{"num_hidden_layers": 11, "rope_theta": 10000.0, "batch_tokens": [65536, 131072]}
Each number is 128 + 32 x the weight over the matrix's rms, rounded and kept within 0 to 255. Layers, rows and columns count from 0. Numbers have three digits each.

# layer 7 MLP down (transposed), 1024x256, rms 0.0774, rows 447-472, columns 0-127
159153102109094134098086085084127153105175165127067160134120115111093139142125077094166027174124131121157101169098109129104167114119118132117090197068164127155123142087116112173155106079138148098175099134136121093118098151140083102177109088108113118119053090136101116142123135100140136147149097081094099093146063104152148127187131106089163132075149182113116105082118156126116178144141
127194216097075127091143178137167124166134111145209123150135133086135103064162088101110130135087107137160200138143139125156076156087115153084181115127114155157134074118155091154098142155112174158197195070007155185100096144136099103124181140101140110122109217148100123127090127149112138172148121115090167139160168136129121158100110119120161100195167155076140173132189150064126128174151
157113165092125176130184113159126102135128117121156166140158126126134147155113147115175105088117098113124128130123155190057118117167112106126177160178141169139102106122180156103107108139149144128152104116130063122096173147163129115179157119109146105089115125083095160068112085136117153111058154149170145133087182140154119192144086106145113137153133093173147108076166160109102119193121
096173118149117142123076140110116127123083107147157137110164108113135082076119145162098107117123149135141061151129093133125153117125185155155065118118154114143142079117103192142126151255152118114102131141125106115085151175144135102147114116147162076143132141081166130128116131126102130160142110100138148132120115128129119162112090164122092114079156091088119128152150109109083076165135
127127098140100133172118079114098091147128146174164165076067183118091137132106140179179154116127112160137129145133086096099108100132118129081081175161137115066141145125078134183098179040140083142182128113132147128115189033134193162151143124116122134142180132147105062221171111211099094125165175135099088089091077130142106103072107067130117115108126182151107123166171068115091112110128
132133142167133099106097165128138196189100100107160093171135136083132123079085162080125177092101160165144137157096178167124070086129107072152160087141081103154078174092166179189099153175071078097176120161087135029161097150180090186170147074166110150052093116146078100123158122110115125137170083177149105148139105164199186133146134167167190170127153123119136105114105151111101000051079
126074192117060195120118141133152124097212138089160160127145121151115142121137146162153129152133090126191020015107094153125111181089145046190126189178123075063129156140081085107141144118153182161119184079171125130138119215082145116020220095195156121222093189114173136098142144147114122093109185094212148138169144074064029158161113134086087165110076134092121190122163043132106205048063
114126187155121150141211108106122121138133127116111097091121171097165164161073103141097115124108129156145137131135134170192202138141137155156032115107088077119124143121154146101167159120108110118097107159124140128108119085138120178153092125190109063074051073104153206171156148103185092141139095111186141122097076070101152167110086221069184142097132178130190096078140120126054106059126
158174080203179149126111122179133099129080163126122154146174101163124159129111033116103149130097099101139048169112121126113086110126112089105164069173127116137154141102089151119114124139128155108116115145125114101030155143133126142117200132138143135156149103129111075147093154111115125128116092088129104108137101113125121131179150124160118178108155154201135143155140126110168152152147
140136141077093106121146142113189148140111114073156109161165208188127132163146088145180085156050108084136126126126102084180139061116143131064116090183121132104118139136095117086118142166114148165168113119145143120162139052137148163122139113140096153153090091126117143117124176097184091127096145132129106093147125139139123159129128158157087128193125176110110077146104108080115157149169
140168135059122081216129145126153104142128167135098161099123100115128129136098176167109119146103165084133059099121083154153124122156120077090169119124079163136108169193108123143134076165088141190157139130142146159076103128138165155113123157114123177092049144151130176103136096177135145183133117131150107199103112157166113120149161126166146150143149144119128075129147185205140158174144
132106114099114157156122106090161156149072136128090139094184158161104070093071130167143186129155154160130093133038179070155118123069133158165150105175169208105089068128098141138079169078210151153197107159103149169077163139092107108128199118107182111093104187139174128121135108096144180128135117142105156153098091128162124166154094116085139110143157210085148133196083129139168056081109
149069039106112132112149138151128127106110175079171149050087145146110140067168085124142075082149139108124172103172117164052119130151104134173147146119105156064098131197101129129148119180197094111134117104119111195160145105104138083179159104130132135089115114156168146159104100112170132136079108112119144098182116141141149089053100114108153087129136079149142124100100095077095201106156
120144147092147134102124120114174143104131191136114109098117052126138156194139103139165130120147122120124071134054088148111060165146091134114171142144130165093159139151147112099095129160110160115116110148100131101118135160115135115164075114091148132109174098103160067156156139111128111140146102122117124166115076114179120171114074130126140184149131106162122112127158182118090174075126
157149137124094127084139106157083112113141128070132117105117182176146130134202088120132091161127136073110139156063158125135149202085095112154123141101156157089148138156065123105183065161158180150132131173119145197146132118089122120160090142107135111179120131109090143186092138118138140131089130164114184127098143108155092119141150176159144117127136127152152134108120132098144141136140
143108070088136089166117134171148112111158064149115119125147054132130124166152088121166164175105121101135099216101123155076130103110167125154117092102144063175068141131081103091172107092127146145138116158102134132145106134165051093177146144131161108132141196076110097190115153102127110142046089120134187127107151116104091153153186147146125108141068147149142116172122150141159115156073
154093119176177104100173141122101125134104107126115094131202098034120083107130140105156074143115144133072167109115077126154098147107128123111108146096146110100137121138092145123150174136135174132099140123137114127086153138155156140115164125126163160122183115151065137166055129149101141133124141142142150140141153124104090180147128115107154168120149165146140120142076108124122131141167
130099156124122071092147123163172106120059111201076134068151106103149166098179135114092122195131161162102098149091126134144140151066146156091134246128136185087163109152107144135121120171130138077168102093234192107162114117116102044100168153154151089149107117124098136140223120185152216138083135118167144159167122092068111123083166138061092164083035158052149108194154160143117191142107
137151095166140116167128133103118109161072177118128190089184117111149144177128181146082151156164161087148120171154113140171111117117125166180093041099043148159164158099197112115094105094039115079101109130062145151136100162120087121104179104139151133167166145144155094126216191214116136052196137078112140111160148154138149122067203173173213129163120143115074135107126139152203119177146
080143124111168125117169105129088112149131133148049170115138162144138135176121144151147096124102102112175133152126184126117146071115069124193054135084080145110113155102169142108109128107119143118096122112102119077146092182156165169104137195096099072137114130116125146162136187070101160113127116156070103136140133159124111126145152140102103166082099083151156149098094152131168162103133
121128106142105186079153147158121106129081144160153130120150074129172155104152124122161096131160102109150123156180128137098196081122137085145171176169132137134069207201103168103190135120104140109094118094167117132119088166144084112167113121134084146119107161093146114141124077140090137111094130144124136067088160128123155120086166107147141128085136127139152122100138108139087119148115
111075119126163081127155165159141082145134144117056128123116132185156174089125124130106155088142081090136141152136106152102121160108138102128119099121105150090175132171155112144089115106111194081117102087137159128124103120121125115120108145208156108179091101165156160141145096126119162136092144090131104115146115083056113119060182108170139183126181116169155143086133143135165135154108
094127150144165134115102144105127120134117084146138196134087153065073177150137186100140083153192136169095162133156127150175112127088151136120132151164112146105092137159091163115127159093085170177103118125075137119087146166102125122084123161148168131126105130052111120142122092137118062159152177093127153138120059081147172146136154104118161080063048145162133104146124133141124087113141
115175044147140155133108182104105149190179129126089101107144130101119111114167134171092141145121151135168116098136140137099050130171144150135159145146095162148125141158111125195122194119181110064107145061105172126109115154130078106132116108158075150078133104098122105118156178132150105100108113096072167116104097138098081155188155175104133083116162142096135127142174183126139140142130
166201110141130111150167095159102135170105131133140201171096146134123162116102124135140103122134145150127116085172125160174103118077134143090154127178100095149132084149105133119150181066123172099107164150090108118164144132117173099129092178153161098154139128148148144091123120042105119128131160124169121099080107179119122129127107087119151121097117156163151136150093127121120180131126
128125121103150156150079121158167149109116119102117166137149092156108136158160172116179114137105106152105163151106176141138139190109132086149217144161086112137084100137150160147144086146115112146150156129114150116137121181074079110128152132157092103101113114158157158107107108066150123112109078064141129111124075171136117116112135121126111139139152089128137108127139078136138093095093
# layer 7 MLP up, 1024x256, rms 0.0974, rows 448-472, columns 0-127
102083112155143114103131092116142130143095173101093088120138170151121116132114074125085137234119124081153140172169100130068151135111148062153177110164198104101132145115153168156132130086106124147099080193121162144084111096145084114107123112028121163155074097060132150084088061160131116181114108150143154092120130124114064239104139113150168174117152103196112123099147057160155187092160
095175137132096121125144145128079083087166080129115189084081129145169133091079104159095153164150142096135109169168131119130114118084144100131105148104048074090196144117188161084095102129110078123108084131148150196070179143135074097092138149118114161156121089133140184156151153136117120203128129108154138154062111086101054120101144172110108160157116112134111069166181146043147146102165
137138109099109149146165133093151109105098142099121140166100126111156104141125116130092112096164136134145112152136126122141167077145180120160137137108109157114163120159089132100098145146097027115140103141107125134165151144099146120124082125156169140159113125137091142112109134142115178171150142120099156120086122123169140163142134117174144149172116135152114119126122152115113136122089
173139091121160150139201146111136091104120120084087081144145090069135078130069135191101177121130081127105109148174135135119181150141084142142132100144079159092062145128173154119098122131146089108076112139065121149115129149027109133116102125092092136149141107134094161127153152188148170096126109152102118098112181127107155117158159154149166111134113230072189051116100108171255178130136
053108148135084159146165171155111146154107159069126172117124121144079139205112137208121130142126125128174123088166169082100113224126115118106086140115131138123071128134141130147034087134144109094080118112139127146089139090152162111086108159095096114098096161087085126102088106133180139096073166155111172077115119111085143112156141203147143089112126118201123139095087136115140120138158
174173126061183176059106128083099046178175097050123150162092162096127084085078148227060187141119116162076117122153118148059136136193065089209143146165210092101078179109126120071100126120179079099099177163147117166091099147164126122030090123114092171103059129147144142007065128155093159109097121181155181044079117138119101070096108174132200148178126065114154120145080079159094134092088
151170172122142139141112103110080115087101088154159177153142100113099110103162111169111177174148121236116135098110134090132128210211154091110100063129132125099072053133164131126093069127123098127115113202060155140077184150108120133065101148101123146111104180104124122094122073165172156165124148106065091106091203150134127140103126190112097109107096120117130117111157124141116102129095
072129155095153108109182143113081099164133087109165140139063088078112143108162216141109127118124110139159135112124117122221150081122123114098114147139156117168080103106173091174140162124141116165144115199074147107120108121112129093157132129152107118096141129088146128105135118118122136137126149125124141137099228149129130102082083092113163057115077107130121119148103159159111089091123
132171132147134112069141128117128104108184119061152108160084069121128143128094079181146143173180158221077119161098159137166166105151142156141185112189085123157147176160140129116128069120117130113120116105105124117142115149086161096134129100178114189085093155076141122042071146109202138088135148122138093104082106120106075111076097201149113109208138094163130072059118146099080146140167
086125095121115134076122177094187110115107122113163140077105056132158173080109139130066148156072150119167083173200145118079108110167154106100066175164079133136167093132122069136169088141111102122105080167087157135142171101172100167107120104132121097150160105138194099154113124194171103188172105063104128109080105181129131080157126087150157117128087094162164107108118109103095133081097
208128103162098162053164106179120148081126123106131122166108140136137135167089092124113167132151152137106159144132117105148162203136140106150087121124111120178114153130131128158096154094169070114102057128137109126130132101132108149134155191081137116095098126137174106080083140147183088151171122090119154133105134080082067136147080117117167107160176078150154109161126154085086126090078
169120118117112150149138112088162116127127099142124147080172150115109119102181132100081179138072139177152140189125170127167145134167094129125131101149166103086087230067159141070124152079183105119136108123133090127156128087151154111092106151120075126136100147055106099111124126136140197140100111145106176141129152162083137125113144086099085124129076153174180134155163097116162132094104
138091128148107182166165140130114100132174124137104123095216204115131125047120122086159123187088151156187160078172136075144114125127131150103140136154132144120079134148088121117135141104110132141146138126144141086161157106111051118135114161131158121040119103187082122153110121133158098093127196158160113123086137168101160115097150109171101132131111173129121138138146076091122185066162
101141111090165156123117138174125191118166122145090140078112077106129120091060194053062188163137124171082110089113132216120110125136152153145092154139092094155099156128212149163053128103134125145122178122096150067165101100164054135155138126175120100100139155107167091137133109162168097095182133106131080123158113154083100115136169181168147186127101139132119186134203128116094096089078
112146146149138138085151090107088132101151118152123135150118087108165160094170113118092184126151146175145138078160161149080125147129107092093218086089095079110084119167115106159123117126151134112122149161111150134166154106116123139153161130093098142138119093128139112181133098126146119149132123189065133172153171137120088128048100139119152071148142175168167083126092136163083159077153
154091146102156197136089145118119164054129145107154102149104137169134129084079104109108125150156126153172213171105242176111084149107108112170206096105131087110106096135140129142130155132132148145111087205097093108160067122108147145104113104105111115155107155114150166146155125132090196146117112127147154140099090167109141122106139163136176118184143105191134156095133078113182093143121
108123147079126117091124154069137116047081116120051141064103062118161175090136113145109169164150116104179135102150119129145118172112116146105132122113076119085105152151154131125092152127120139066191160148166176129176146162092064051139111118087120169154125123159120186142134128157084185091117155085056158153132163052146130150103194159110173132142109105135157132153075143106171185136085
142119103027125103108158184185168108141130173061127105188085126164087190143160175037105121175143143141119100122218134132096123139104118159137176083116156081136158151123055129136083158087147053139112159124152089139135114060116130105120177137064077182110160139174086185128087095161117126160114140140131127097159130160150121181154057087118113152098177148174142076138086150138092239084112
114116158133115082100165160111143132157095154089166116093152084154112092102132162122127120135136117161162189111168127131145112110154087133150160155094163134075144101140127125103174122140142169092100127148162125176109167117172108138119067136095104147097122162088123132036114124097173113110114213088060123049104163114136147199112178120133144149156168119181144088065185155167116123122089
114107114146162040162160105158140137163197113127109149104134152122113133087146154139114165143169112160184109093114103128099080096165126151124057094129150160059161136115147098117167086060141173179109083173108127156143114136121143130141176099130130136094158102114122153104122108155132119128155108173109144120121172134134106141100108107096116116189078113141122132127109170132154107128106
138187184137120174149168097106093111098139156114178164136145138133144111133123167065129133208129131173086131115163109120085148125108122152193099151138127134143115148120097102129162099137151111139141131147160093163147138134145168142136111189078071166121108151133082188041129118151157097125162127128119151157159157198131125165110121106112133083165112155135162177120088104076091074096143
096110091141098129082102156151120152112112069069123138055118056131146122174072136109167114181131134113106141117144130114142108134117178120122100093081075142153131155088100171085085132048092155156156179157148063086108097125175141120160170158150120098164164134137121102125092105155117160109078115118102153153128124154120123135129193169131133189135124141110188136153157077121089189145151
138136080123109099176113130107135091119171135136102070139166177110137084157115169076145098174099142147164189187101102053157146137139112113141167125093149168109133119100114105136157102075131152141069122178169074061116121119118119166107137068097097115152089183127093127116130180163137115148123126164108118114122106165120143123175097122135082162113126118159138104161126095061071135105123
114187158068145188117109153147165094160168109093107089053099140092140122110121132133180124111125143089148075126163117134146079129096127138146184092112117132143035171155147121160159130137112089106119120107099119164130119118125101121099125136166132105168131163117106088118123116171112165130094099142126152054114114143130154111154127094116106123165139092179134131099081094134126149096200
128101115131119125160136132113113111066123104180094152110104055118139169135128142080176104152132109119104147133181115125141168099134103161115105130143142161153157189154145103157161191135125095120096085108154062082171184115104042156112123101109111067121141158111158116140118122154149160098164154132142151143147147106147113081065098165130114146143137119134148139143142169107139109137128